Weights of a small GPT-style language model, trained from scratch on English Wikipedia.
Training: a variant of SOAP for these matrices, 1071M tokens, 4086 steps.
Each number is 500 + 25 x the weight over its row's rms, rounded and kept within 0 to 999. Layers, rows and columns count from 0. Numbers have three digits each. The size before them is the row's rms in percent of the matrix's.

# down: layer 6 MLP down (transposed), 1280x320, rms 0.111, rows 352-433, columns 80-159
# up: layer 6 MLP up, 1280x320, rms 0.109, rows 353-433, columns 80-159
down352 117:469542484457461529527484510491495529492473504524487486457499497493538511474493465487507490461490489506475477554503489512523524503551493518521469504524499518487489481537481501499509476460495479483537506519513524480456525450499497514520498540
up353 111:514529450488485498527462492467530455516533464500496514504512505482529534504496539539521487465455532475504493486486492487560542542480500477483468497511494496503531519525510477521515513474473491512498551476490501512492486483475549487499534493
down353 118:502454448483523504521545526539467498551457491548479498468489531520513516499519500537495519498475461497524451511533540501541471506516483512489491478532485500493477469509489544467527493468513453489490575477504504526504544488520501497461508495
up354 096:499467458510493487458523482499501418463449501493483458486505498501509524496491503522478523519511492492473544526489459524498542520500536485561466476486508508499466508451489501518536550524452487525449487507508561481482528447477490438475499501
down354 094:470533505507468555527518535496485526521524542528510530510467517486522522505516496494515498471457487500488474487515506518474481467474507496452535522533472468466532492571522510465513472498541549488547505513502438541526514480532532540480510486
up355 094:492487495475501500506471509528521513516464498472485494519497488471524494515492529547502488517481474445483491499501476545555477512532518493549490493518473503514486453515486426524485435481474541518536479476446480464532530501487473503507529476
down355 099:475471498525499495519491509486491496528508445505485458497510550504535487487534482485521504523471504500522520521478470513509486512520519538542511466509439536523470501452505467467527505526535532510484498529507502521481501511507532553514533495
up356 097:543482510517541490497470499507470490479494506516496483499492480520495543527543487448506460497512478493465504496517484534539474499466500520516475506508528522472450493481444485493482527456514534494469513483513518508510494500498518505525480534
down356 096:477493520528524486452485539495502500485522491499488497498518485487500554524491518469499483498555509472538484446523488477490482473546510535447512497479496495516476473480503506495461499506488455477515469493522460478512502463504496474485480495
up357 096:534496497478474466478512470479516487510518450503483505487496454520537514507496525496515497524503508530496528492516500498472471513494465503478525488438520498504513527520527464567465460520524510482498481490451513492511517532425505496453511485
down357 093:452488515540511524480527554516528494414474493507521526477486477536476472516516534482531534497496477489514497524479467498503464475466494483490535527493471507512514514490491523491515498452505536502521536546500457495483507505539517519531505553
up358 092:502522510466486495514492456538490491511502566508499523497517517516530489484511506541484512470479487514520474446510522496537481533477478486473515504467506541532478539493497482529482464488520552508510539537505521502488495532531545487513492477
down358 089:516478508510509489478481519437471500472460483538470455525475503478478519527492529454503494565496501504484527523508506528471537505515481509487492496528520471500519475471488520524476525494555475472526476461477506497509477482482488513479521540
up359 107:509453492478521521496505484485543448532443480480485496483498507469504520453503485510511423498511488483491516476427462540495517519482519473458486460500544442495496457468536503512502492481534507495478474486539511468519507453505509491495493511
down359 112:458513484503497520497554519479596495533511529497511482511547540468516496490479504503456514506472528521480539504492509517485456473513500467517473491485511465531548505468512504456489496499488470500500464473505483452487480492506520505492507504
up360 098:480455517521518473503515525500515483486482486500510447454508474493524544502473478490500463537497562495477537524519496478466459468477515490472469525452512488489484536493455518495498488497482513537450510500514483553485465520482544479516491551
down360 086:480533499480487494501470509527472502511514499500514558537478514503477462529512511552454561471471478496522494477517510529559534555557499532518496453541472546495491461515495474506515508479480520494521497471525490428519546471512485495509531470
up361 105:559532473514499511507521539526505516531517482519508496515479486504477503492529490524514492477484490498516445489466503478498477531503514529504501511563532508459491513526474467517533523495473496465546501491472488530471470514520501489496517496
down361 116:486511511520519506493569478525544508506480473458563443482531467523503475527543485455502526500517542494481578490458487508450503530504486490493504505543487517507510481520496465463542517510512447480461474548460516486497547534453508468504526518
up362 089:495481503527459516500525556522456534507495542486469484493500492493457545494476507457475503460494468484474474519526502509464507480486496506509540528460535498522457514479508468474489506512514459469483503517463524549460461499497570510496499526
down362 094:483473503475532536507498482452531458540519478503518473450517493505499492503518483476509533551533529518560562499530514475500522491480462529491421487494499524503520461549503466482497465511482545474515534514489485485467521547460503454494476467
up363 092:540530445509484517474521477514446479510535520488499515470515468430495499494498525489523473507508507484471483502514527506533517525487537526503469491462496497458485504497509525491494515496481503518485504476498495506504506490531511493512518506
down363 099:486505473462569470505478518508520453477471516492515524543468477510536500531517506527530474539516461503478479525524502475495522515488518480440492508535480557454470503501534518472514470482514499517507508494516531511536477494471494476499503510
up364 095:492535455480450501529497486537504469480517558564466470527495496532496548543474483471513508475503514517517449532486516458517567525447522532507512498521546512526463548522468497477517506520531461525474460463495500465475526530510486483428500535
down364 101:508474508487538510479511488480508517528503468483531535482491490524502483490526515524455481512506456519519545499515479486484478470472472437498477515495503499522496491546548506487485524496491502489484527498517498526567498500489476488510475510
up365 100:538526503518469528504482544483512492522528517507513494474478438506484454507474508482468509507512529491494505523513489487490471515481512488492520530470490498481500460530481473510487499542505489539511497491478501519522511508480490536497523490
down365 091:476473502510509510503537529475502509517436503501521503519512521520502516510518478473543522474542458471522485496496535491501478510505494514493506480496485492507496472509482521502462534517530516472519482494526504473461471462526519506520501481
up366 099:485531463528534494481528471541524484474473459533513495507536552479518503492517456536470524503504540512462471496512465481504521498498533465511474487489504497498468515519512517552484533481540505438493471564470509572480508444529514494482516549
down366 108:519506506557516535498480468491534493496514517516502519495508533490525478467521464493488547491502502495508468505494491513465465488485529510510503444480523484442507499473499493486483509489519503508457455435487459505472497479474477453516456512
up367 100:486549511486532512505477478538505513515458543489482488494523500505520449474499519518523466504510502477473504513531436507454495504514480491527511522499541529516523472474531469500507505483483494438536489497505545442518469524459491538501490496
down367 106:485490485469482518515532517460554540503508490541511514483496445594516536506484506495507470529456540467498538500508467523516522501514517497462543473504482515543492480518490489515479503499511480517529504491492502505472517493462525448558482507
up368 098:486476489519506534513494493487507481518496500481528525452482547521525515459495501477498532499538534511484505532471479473498481472437526494511498503530529529502572476468563512523536503474499485479490477467486532513491515530484489489458494514
down368 098:505523447502468424459535515482490502482528464489462536497510488475463537497496497499515514497518470517490466446520470512502477500469481480517528502515472482490521495451472487511521512476477530473511543498465518477482524481530479486498444493
up369 100:495502499498471522531500499493464552558473527463486491521455536513507512448523493487503494489443502464536519453535548491505516523484449469499517495530510512518540499518500526435492486495494537501538511494499509465529513533523494497496556528
down369 101:505483502504531492513504495475529471498531469521550545501527487511530474555495492511507542541574474522466486499483473542493487517501533518543503501452474497471493477499496489599479477469483497471514493493491493478525502485479525519496506456
up370 092:533469517512497499505502520493484537506495502513504467477479482518522501496513519519501520490526494443550465515523481514545529479518537507547552481511469509495498496506531472468518496533541525519501536489494471509530503527536485491478494494
down370 088:510447473480545518470553472459512507503509498515456504506534516522477488533479481478476504516485476508437539525441504472460524487468449515496490513511487513519510464488513514481512475487447497479534463557492466505535475511508518489487494468
up371 099:485500446495533510505504503511504519497551501543498517512504498487475529487516491504525496511512506507495524496476513473475522474495482505489510490496477550527521470470503511464474530499473492488518531526461517494490471494505501566497479502
down371 098:493487475480475527516481533468488463496507470460487495461466488468473467517497534470521518530483430502473531519525518516502545530521509497539502538526504475449508506491546513509529493514487456516467450507480498421526528506475487479453498506
up372 093:529477484505508493544498526529452490507494538500531479493536483496506562488520515515516475534482436542515468526482474483485475463492481541504490519495502487522493456494480473454540481504487508473465508480498486531477470536512525517519513510
down372 093:520479488510526493489541466520547501460519557531487513524497510507492490477518471555507506510491515438524535491496513459505475539486514464489489468523506499495547514488525464519454502465536502535462527491484485527521547473491493468498469498
up373 098:500464541544458510477494480512530473469511489527527509497490511482534483486495535450520491468483502436495545497460449471524458542470505501488491528485525520488486523532542522486483550459474474495465481529520513488517438486521482471522476499
down373 099:521524486472479450450514532495525476495478513520451510474460531526449515528510500507522538483507510498487487520467475489480423488517472513519477492528474466455533455498461498517530499509514520462547513534492479468515422514530468528468518520
up374 094:460473495468496498469465523474558500528508444496524492525479504484498527510491541493515503491481476483534503487533521499510456517562495478537553495518550505474499477498492504493504515548514497507528509470488532550512503518510459501530499504
down374 089:503540521543511504538542499512465486473505524506488511474472534470493445507504442494524493502469508512499470446443476470535497499475470513456443450496501494532489478514504501498490528464482494478495513501502515505499530483522533510474487532
up375 103:496509499516493488451483498489482488503532494498485518481514483493500507483476537510485461535499486511508525492480520553503533509489516483500525494491469475496466451495486491523488496535486489500474538473468467471516517462512523457506484489
down375 096:507502448486500464506496489475446529513539495537527498510490487494501515515528497544496508516525496509504452497488540508479506482484493494481432546498465541506506480498500496497551556499488493505463488478533505511491508489511506485480514505
up376 096:548482521477496486513521471475512478505515513535537516536560475505521512511481506489509462509488498455494514518489532486551447516557539500516488529500502484500544501448524505494553527468539495493526484509503528479530505460483524531445508523
down376 090:448523507494532538496505500488503487438481526455468530446466551493516516482470544492503497527486512556527510483515561479468521536492489529522525470504488505524472538497476466456456510501492506502455503490490509476471516496530500528521500502
up377 107:445496500500512497508479508476484508468482536494485470503475480487461506468479471475481487546496522515511550525470510507526504479462488496505495530522555506489480474503515491522494527519462474509509470448494486537512485510518514464552513465
down377 101:487485488492466512470482524512445458490500487492429495479532534489544493484474499504500491520549519488567538521494477526468525469521465482505483491465503470526491486489533486506496495488522501461497493477496523467504508520473539482487494478
up378 097:516510521498549525503509488582509521484486467511456482485507523479467478501496558468517490488510480524550501477514542519485535534512510518519486490465493533493489483510486503494490497482494538509503492471490482508546495539495475469512501533
down378 100:498500503504499514528538486507505503447482500495530492502511491510442468473493506541489504511486466489478508468471501513465515514492480487501485518500534466469521471483519498485514501481492513526455493451519482526500495502483499468496493496
up379 099:492517486512473498541543467502514476513450469541499472542505531478513497512533462539504467531587480467496495479473480504530506508473503513504461510538504527501516513487481489491491561498489490442514515551473515503433515500471467481515513460
down379 094:522445484506491510462468490499499548548565518526463550493460422500500510474496472499477528504506535480509538493545511504517447463540499530503536521515513468538489500494514502517443499493492526530432460505480485511481503510528532523480498518
up380 103:514470506478535455472522484528509481464533489489468502504499482501500511508505478493525521534440522521519495492489524475482489498542504487533551503556532493532473479491485493476490489448485478460509477484502482516480490503470532501492480549
down380 105:497489506519506473488481485533532507472501465508512500499463510533500461496494474499486485484475456488514513509489502496424522505514510500510502456502506546489527509529547472533483462542467517521491516485498507487509465545501508491503478503
up381 103:499524473485523482523519472478476480511511498470519549505522488487491528524543512497450463569519456495502489502498553487524546512522561492518534480518491492495481504463501484511549478519493501494516523510554529469458518492477519538488480473
down381 105:458488525482509492488436491471530504540539530502472473514519473511569511516495489542519470500553486509493490459518524529540524487496494511541522507482487491481490492505482517486526516492481519501486470501525484531454497495482513534504509491
up382 095:579476478489508529492437505525517494529520516507571512525483490502528480489496476537487487474518481510496537522514478457484533493504517508447493482495494492460504441497500536485489468519550508503481478520491484513504474491474495517518497532
down382 097:472523527501465510480519511462531538511483527486488451482537495509517546468490520465523504533545452521495479479488541477527520511462458567536519469497479509513489546516490499498524509468484487522568464528484495503514543528490510498524498507
up383 096:463501487508490534504500502504458479541531506529481491488464496520525447514537507472492520481514481525526510512505471505514501521551502478480522507475502490502489505467503531467475521500519514477497515507512567488555552476482481449472517474
down383 093:514504487504537501530517532458511469528462510508509518505517469522466526473490493488501487532497530499530518487500512524494497521471491481503460512516487591497520478534466519487494478530504489524501463501491494481500457513536532548507498499
up384 100:492523495488498482511490516536522514517493449519527516505547487497496489525504494500456444484463480512500537515492480511466462486486504485529455514515496527451552477476506546539472489506437496521483557485493516506495502496508475466468500535
down384 101:503502558462495497498503461506507514497486527506476521494532511473473455467507512532510510478495532503456495507470445508499513492529492519489496474526494531528457503524539502500528455547530522502477504457489528512467506509470484505476499540
up385 097:505454487509555534515495518523480452550487506526461495490463511555502520486532508448445524477528488506538514482448506482497489506494494491493537529514497506503499451490520492491473480548539484498504480448496529516501472473485482488511506517
down385 099:524507527467538473480514463485551496509450527457479520519515550506494512500486474500520481471528471463466465449529487522545514503439491511492465524506529489503480485468472454472513518542454495474540458482572508513477512488498511494481456511
up386 093:516469537478487542473488492516518544545491491478462442486524481459499518484504480487450532482489498501523505501504525525490463532472518489507534521501484511520521510539516499530510497479495502517490509487501484443519530463520506526539489504
down386 095:454493505498471526474495499505454511472499544525517520473503496511550538527498520468474555560462529492486516494489501463540507526500487550506481495511445475499475495479500553496497489464535542465491461526502464481519512485489494489508492490
up387 116:565484501483442479496491531498465501573471500495504484507500523491479458504480488518502479494488479481500535458512488513490531527467506510568507503501562479501486481494505544502492542476506509468462534512520515484517485530510474535504436526
down387 105:509530494478464505462467512468509551534466525515462466525492564499487493526507467497556488464509479519520489485502530500459464520504526493511510489537489527455472493487503499485497459468516494484551452547509540471477498519499501500497522501
up388 093:548493468517520477470431461479485469523422474523507493481514520517493507464507496480510530484498494519540459537518511490504460521509520491533450496522457538499540515518463499475495506476496503483494523528532535490480487516478502463510532484
down388 092:518521518495507530524556488509471496466530493481513530503509466512532509529482500502467484488475504509474514489514487512498476448500511533482487495480549488517479494494507496537520501510510483491530485490493496501521507459516499506468517512
up389 096:520498512459512463504467531529562457537483466506476509552494492563531495507437547476472523496473495514457493515523499503508474482536507503498514541486503410508466497453505491505490483522491502549470495484506466513486488492482473511535463521
down389 094:487459504528496544484518530501461470507509516500507480471480519502520546493487495517530486497515490527495506496442464442477477497466494487500452488469494541500478492478512566516504529487487505497482492535519521529558514484498500511514503531
up390 101:486505502498476523455499498463484522502495485513501530479479473493456467500549529504473541497499504533488507524526473492489487473504507464485543479503491502468494511494529494534500508537477495486494521499515493494531511550500505550521443483
down390 100:513522454496466478502505481533503478481509509456468506542545536481512503510469513522506476482489506461493465454486485509482461532483562550513488523499523487485465533468520470490505485481504497495480483494474514446492508483502506471467487482
up391 101:488488494481467538490474484530530517504514489488505500498531513497513450498515505469527464548499506488506495460519471501511521495449478437490543513474521494534525511517480472534511487532525503518490503549483494501486489443573504496523528538
down391 101:481491491512488472465462502494464487495437489503482489477500529506521562519499499483515475492540450445513509510461508513471552504446539474506483502520491454494522461513470476549501484512483541422478448474477521510513519507499494519506531500
up392 101:443521501518483437537475499508513523541491519493546492525481508500473516467523508487516503474493482518493495508469476481486444519518453480474489509492490503472567460511490493531493489541538503477463480453450510504489504523502531496504509500
down392 092:503455489432508515512500523531465509550551485531492493505515499515562490502479458515465539482480526466512517461537511517506501521475506528532501502540443532557486518528524515511503492488450499512489526511499531492502521502540473512516484482
up393 102:486462497530507477483525505522525549471529511544483487519500519492551504522473546480508499476517500513483511471546488465554501514518499527490484489512478531505464504458480486497499507483441474531436532509503491524504439498493466466502510480
down393 101:462510496503483498490486514499458497576537517498466503496532504521535502517529493561472568520526498479520495488490536497566483485451543464498478484496525463531552463512533482513495476455516529512528483433471531526472521484486470488532512531
up394 093:475513515465481502541499508504500515515522506489496539498521519532517479486486547446488495513499536519451543487499463458516510556487559516515525491485521495573500443499514496457496534507485470512511505493513488508459493498515491501493532522
down394 095:516480498514487498485499462527485445507497525519514523505508481504528502506498436527496472450477487481485496506490515531497525448536446504478512478533456480469494522507481519532493521532514469470510473525529465481524498493473543480530503485
up395 101:552499490534506502484481475515492478497528481485513525489518481495469478486507487523484506493509513490467530481503503532460473493491493505488468512478532469461475505470535506503523522500486518481509521474526510476531540512460499513485494497
down395 105:530511471519513500521499520483495517484499493475504495537471502496459507510463499484490471483492481533510545497525531461509473531489491526512486517515489524533463485491515466518503468476493530503517510520462477470495468466450519450488482498
up396 115:507480512503486485486505472498539492519538492514474458495481520491476462485509481490503523463461524474521479456532525489527468508473538491538493477495505507444507518531511526523505522513474522507514488475518481489520483481487528498512569495
down396 115:509501513504489451478450486506553526520489510525503506476474507524463469478475501525473538459485498528472446500516493497469467488489527519515465494477492478486525516508502559506492459456474491504504486496494455438511471526515521483522529488
up397 111:513533555504478526469530510523499525525483523536489519478474491433512458550512466484497412502513547513482496489565509517517507508493502496501484494446461531522502487522520474468473520489518483494511531500508518486443450508492479481490552514
down397 097:539514474461504478518518472468495457534494532484465520517509496531504536491471517552464462468535470515498498533469524496542500522483526546501477492543497474487530475498503534517507475509472508549503500521489522501513522441507512485508459451
up398 113:544508517496490533502495504474516464519463487527480524507468509500540475522485514471468486482528538538514488521525491484480496505538544473520518456492530496460475526516541515536462546494532470527504454475526467492484510469495504483466487462
down398 117:492477534520524469511499528476517486513470493497525492513463455491496495525477474484495520491491483538520534569507488468486486445479497531507503509514522491441508470536527504479520517510540533485506481467553514527507483495446502468491518512
up399 093:559488451482483492479505503463506508490495516490537484526458497494467542524499493483542465512478471511500476473479446555510484542533495526502514512507487486505522486500499489502480505480517531466512510453515501521492486487542517508479493508
down399 094:461539490532498496520512497534505500483470467508488468447509497518476497472531496533471496506481503462515509467503526477469451493476494486440536463515491524508475502506516505525489520520495464490492474525479490481475503533474507510473498498
up400 100:502480510561517479515482471511455464506474478509487568471521495456512529449550497492502488585470526538520509501498483517517486501507508458493469458525496496478497500491466527513510528536452505503473516494510554470513477451538489487507511483
down400 097:521479547482486560519504496512493532522531512468475488512520504507513538472466530484490529481534507513529473487505507473492486520506517489530515486542503486523477486528512497455473470501501514525494451547449422529530513521487522506518516530
up401 095:506510491478477491468448499520518494548533522556491478504482482485494532507532503515432450455500505497504521505469473501458477539501508492505491498516492476514533505514483499545552481501515524484505498486501528487531499508509478463472510532
down401 099:480482493496473492481517472501468492451486494488505503522569489495467493505500496491526486470466516514546517489476504488467488472512473477516553504479517476506456459524495519446485531537521505505547519513468480520543459445493467475501468469
up402 104:484521506473494500521475491540513533511489530529498480491493476491476512473499531484484529509473475493487516492522514490498515458508548478522492506504487483520506506494534498457513506463468488506442504518540542515498440481502528450471463502
down402 105:441498499461503461478476517493530500440531544452530521538509494537480499489545550471541506483448497493540482539499512493493503525486465516487489538463506563509536506492476500473497514512520507504506463516544452518513462509502509547488500496
up403 106:532526505539513521501490548506531464512459500522496457496547513500494493532498541455490451485513543526489501491523475498480495496508461484495514492523510521485499494505481522517502504455496498469461536489529473484519500519511489490485502501
down403 099:544481530521496519489489510453479487530496517499489508492485466439468499562493519495492512480518513492482499522489465489494495482512487523489500502510511493520527532511508510475487515514474479498522524494490484515486516465505508485514492488
up404 106:510480519510459495536500476515463483491473511527506533490505488462512459506496517451482469526505491529478469514497480524506478519504538493487514522491448512491499506470498543499531537538434524469501543490549511468530512483446502471514529468
down404 103:482474474497496476519476539463511534495534511496478463501498514492472533510481493496477485506489490471535485509520439494507526512469491550480525513448529481519499514528524463484460516508519470508526472524436503531460514556524531496500523453
up405 100:528520505504547466556497486553483570516495465512509517542447478532528534519501475465526535478517476475508498524494535517513501461469514523506486499488549522510493514516498488506473503519536496503479520501515500515484508513534484508466482499
down405 096:513511519530492488483464488484475510478522509508489482494500503510516475497511495468455463512472509467525508533479455517472503481519509459429482499489482553484496542503479504466502496452509506476523473498537497479540490513480526543454512483
up406 099:489489525521545497493518482514496534531479447489493480483518494514495480535481568504509524536499509500513528506481499471507536500515496510499574505508485519534473482543459487526500479490507523454494524495509541485519460501501469476511504494
down406 102:494498482497518513473514475473529501434504515566528526502472521502554504490523488497511547545511507451496498485548486489454500542498503491493482497480476536476492532519514505451480530487502473508461513482521497503520506450507511537484492486
up407 091:465481475527577558513439554465510492444497470467492537479523504501482473486470469494455482493475501472467517521527516526488459496502496511499462456462545492476492489510508440519482542526474522521476484530484495495522528483487471457523482532
down407 092:543496528508484496471531432515517508569504531514483509537515473525523523494527507482583499504527474550529491498474493463485521497550524484498538509531480526509510476508512528476471499452492482507528467478467524534487481522496502546460523506
up408 096:507500471484532514486497500516474540522493466477530475497477540447502466455508536496436517533484497460530521453469529501499492520538537522494512456463505469501501495523482486447505494521460486483511509510493485513487491513476527502488477496
down408 093:489515563525444508506488473443494505502503509500467487523522469535511532493495493517548422499495496544434489509520485479522521534500469526481499504512476513463482518494501501520513526486514509485525462496504517545491474497487488539521516509
up409 102:454467531486486488496516499520509507494458516560493472538476509511492530502471480479512501433464460526517541497482514506522509499514511499491517481519507526537525517494497440522477528485507498546467545477534472464505555500546465530513492485
down409 103:502486537462482517510484507468550510551511541468472511508480521518442474494504501529513492507518499475475532438529516510486488493548490517502498511532496504530504452488485521505524493484495510510469489514470495477539476479500517459512500493
up410 095:482487508505512544560463558537493498515508489488499509526501440507487537551528478459530535493502457491482476499491518495510504492495520542445526549500502479543485518554483479492431508510501460521470485466501513480500495537518540477470515500
down410 095:426533480480487551547516502507511504470493495539519505522558506499473522503485500546480559565544526516438477515465479490512485528464500492545506489550485465497519506475517483501480443496511525491477500547520500513485486484526504482517485470
up411 094:485537524541498519483510480467493507490515500531503476540480524502498492483492477493494477481510522498522508498496505459503537524491501507475496529508523502495517491522491497532484483490521496459470470475485458476505499492510490484521542478
down411 097:458508490469509534474497513508467505511460494477466472479514520514504472514527555518518514509486491553529485471510477502491531520495523490527517520479487510511492530497513481470494509516512484513479502460477504485511531492525524484464473484
up412 092:460484492507551505503466487500515496491500466547537552533491487503505520502503519524514527489477556461503494549498503501513474470475511462466539531474456500467520505508559527481504473482530484545504518537483480482500508490457492474509518537
down412 089:538520515481502490512515526475513520510494506472454462514520536506517481511507484531503427498531459568518517425474485503498518549528493485542439519519507513519536458514491520522540510528440493470509491483526546518498491524488493482485506465
up413 106:538499495499483537484490471527492511521461483495510464505525499511490513528498493522504525497475515510506496516542478516536502532523518525520490544539512473492463524461512516454525493488475492463511512488509502507478494499447524523467534478
down413 104:527520505484556491500494505491502515507529497480524455484502524454484492526526467535500554504525520539483446496502471500495475487510511502491492499536516526502498490498478441486487468475499502511521505459489495521528506479463510469478523516
up414 097:492497497462451484519483500489478504537496475510474459516503496492467471503515472516516500527549488513540487488499533481514518514487516524496524433530515510483509478447479499483502534498514532513523492528542441515525482476525515456476514486
down414 099:484497503470497454482469506509510491496496488474497479504484481507430472507515458547480528499520494503525477499526501502521492481520551535507495495528526518490531520518483484542471516525491521524503484526600446507520545501486483486482483536
up415 093:492492519531468501520495554470479497453464515462462427535490543503540531509484526482491479532502496470506450513519496489479533499487493517516459496540521527496488497486543487518491538514473465489514495498478505562511485494506490514526487477
down415 098:557502500516515526487532490482469495497505507494527485519507476505507482496525508478520523527482566539496541524529507495480510485516504481537498497478527522517516503480491533508515502487490518513468499501500507460516504505478514445493503499
up416 093:516475505517482484517483529470470513497474498505541459522512537512492458518518499500476524481483476521484517508515487489500543498476506532500503476483490500467501509538522526453510480497484489457466489494453491543523484488468504501481516520
down416 092:486539465509521497476530488530495501527531511528494523414518483443480473495481489495500489476516513512501527469526482508478492534522488483514522503473514504492458487520509489537489484468503486494581522499512495455487514521533487479491486510
up417 093:509549505530507485481517494475475501508512493488467504534490521535494498499539498505458502440527507511501456494501472502521509498541517513507542465515469489529493474528534521453470429480448510522456513513470494517494504477529458502560499510
down417 095:500473490541527460547529513526503485470480531494541527491504475531512542513514526475557478488500489525476511464516496475487494533520443536509490517463494473477477558499478500534546503453494498527496447518482468499510495524462516521462496468
up418 097:486510496427484488499496456472475540511493493490507519489477532460514508491509523518514524536534514486476519530519502504509501451486493497479525515500484493545527508528520478480452504570514483546518526519487449474530511510502527468508509536
down418 098:512534504594541528503487491537502464532498495526517514485502469503503524473494468471502481493444489530507500508523526482490470535507524532508525521525519513502486494455482495509521531473521521480486474455497528500502508501509479539543529462
up419 100:539496501482533519488496502519461467496516494474501494506491505526484513461493498477510526523502441535493520489483517513471518495492523495532477469500535514452521496503510489484488481472503444497481504462503496469522502526505484514477516508
down419 105:462512529476539494511463530491509555501456555510483523475503462483514515520523504519519451472509482527508515482454477459512486538494481462411470473483517520459516469483464504533514498486481528447484477478500502506500504499507472528499527492
up420 101:488479517492515457535479498509507510468498484476497539501482524462459517472517471546504503528451532534497513500483468506488552503471542509516487484499538496515512465518548499514478504451494488463500457515530505489567489474527515485482521523
down420 100:510518517473506492518544513518506466470468505480518519543497511542482496481505502484490496501506463512500494520440478448506497479486518517505502517478532467499503499523499494519508469537544505527515518493479511470460515497519527468471486548
up421 099:537472458476484489468475529510497507509449476502471484514492475521488497510539519542489465470491548493491484538519476495457516475490487456490479491505475454518474475526497511442504483496451535496513488547499508503494501528481566508528471517
down421 100:449539517506486476530510511488516518522521498485527503518487478508475490470488490441502503467483505497566513476508509491520504516454459472508510508491501536514528505529504502518525496503519483527453509477465471507456526455555471475497480493
up422 103:518515511526520503515495531455492550487486524545516498506482539455520468512526519527541496490479504554499539460488532467465518526473452483491463540493542494491506521512501487486487484560498514518493529551507492490541455518517496491515451508
down422 089:475486447492483476460516459525508460507524489463479503457505498556493496485497479468478515485512486448504482534548487562548478499505537524544507481505431496492530448487481505529486512495510486473535495458488493477483493472489498464454535447
up423 104:516488462525472481497507518504490493501511468472541482462548481469496499507458513517480499501552540507455444493532446507521487500443496504494501498530512488516508503496524492530476517500561506480510489478512493498539487519467542549459475521
down423 095:485446474494530478493518528519524551473523455481504511442499527445463511559507488509511521517547538545465467476490467522490483519474506549507493506485522493465528510499513464479518453483533492479527501509477545477523492498503511503501466515
up424 096:530480510461480507495523507496467512488490538483458496523509495530495452533516537469497495532468518518501502529491482507489487500504503493550469580487520476491499451509520498479449546507500501497523477497464551490493473518457443487480486511
down424 104:460526545546497486519485518523556545484466494524510496462516476465546528479475436496486491467484473485465469443514510522503512487466460472511499468483476529516456495513462516501514487520503511496480518538503487513441482494530536503533527482
up425 097:486511486493486492505469500518527490505469516474515502506489504518477508494485519474515467491483508461520454488498473548515475502476472465519539518525486500507490524457507546552505486499508490521487485474518494503516469464500476534503483528
down425 094:513510516436526515503495443511534476488453476518474505509508480514493539490482500507524485483496538510508472485527528543528534507481468511467505515519439476491482507453523507526506520504482482486477501464520537554469466461512499475518520528
up426 099:481543513544470492491514447525533528498494508435538508537488504486498520516488477474496486533493527441537490517493447521534511557517464476515479499521498512492477509494553476470519462495512512486510439497505552506498529498532485470484502540
down426 104:523497477463456490517511522487503521496503492483490470504511466492477505518491486473507478509469546480511534500533515511518527482493441557450504498539486487500476476505516450505483513529550505525486498508456528495509481476486539489536521500
up427 093:534566528486526458523489463488474508496504515554450524506481489547526452481509488480500521499514530473476532513542484558526450449492550526526488526504486488470487507520475520501490495500490491529499475500495505462511496484527516502507506496
down427 098:483480514521483524505541527475512500534557503505536489479563474548512493531505491481460455489487492499516491494504520480463558505491448448504478505493501540478475508511492501473487512504494477493512500512512512528463457499489478476480498506
up428 101:486451524456457484533521479531436488526479477460509510500492474500495506491517496464542505485505482494483496497454478477519441471495466503473496479486516483502526466480510513516492480498524528533496531488499529556493535493531463484522463465
down428 103:526518491482512461515458524473545503517489549456477508507521540507492582458512538555499518513493509484503503464477482464549470531475516526553495512483520521474476525517498507517511537449509472525502516495455483503501542460543506486487491452
up429 102:508462534530542481473518500527518506490508493503484517519485510484525505469500509517471497479523480502522515484483480505514512522512501542455497500475542491513496519481497484481502491482435480458497490527494522489479488520498488535472530543
down429 101:462488528482515492484493467486539461442477507471490482552487506506510515499509503484489497494512550493524553485512469487503524564532509514547457518508538508529493448501511486466517543489474478515483515487538537500513509501491570484488505536
up430 102:489499527546520495474529483511479465499446499539480476504513505442490488482460514505497489472481519469438524478537508485513470512464507526483500488509548510482510480490525465499490508483527498482532525482487505500461479522499470463483529489
down430 098:518522513487502500518484470522476511452530494462496534496484511484514462473482514495444513496494533496530480540487523510541492523517463503503500488520513528507523485492540474519468464509512507526480494518516461432515489506493507499536561498
up431 098:492478460446485510438516502482508545498538449494493492503528484525493542492498468466505493543468503542527497526534477490500468531522539507507526469509484539521515501532549558471479511532495535516478506500476526531484535505539507513533489505
down431 099:520531527517490498535450500521487463491470514471460522499464525487479542488520500488479516537522521489493484481509500509499498507507537529508483496445529510494504438468475422517489461551535486483538491494498526481501463462454510476509536531
up432 092:472503493464497454519483473499504510501512521515494514496468510517539517457528511531492476444505461492442495473481496523501456525476493480488480518514510505476517476458544524532522513522485572498513486470504538556516538469512494514481493452
down432 089:481506490523552537501541506487504470514480509478527471510487491525462500541518480526529454547452486479538541511497499487487517486493432489464480485495500498508496518538471466521521502503532504513464532463538464447547463531524502479475496500
up433 095:529542480501491498456537539510479503512483499552472476500507481513493542516503496517527510529490489490533491466476515468468473490512475483484527505536522502474520448560492505484505537482494446514516490484477552509502506457480497451452523480
down433 098:485528544462483502575477438506491498522489516528505531489515481498482508472519480495521506506499534475458517485562531502524507496517471449494473505490499504488505490532507520485477508521560526495514517481535504500492507510519509522486495495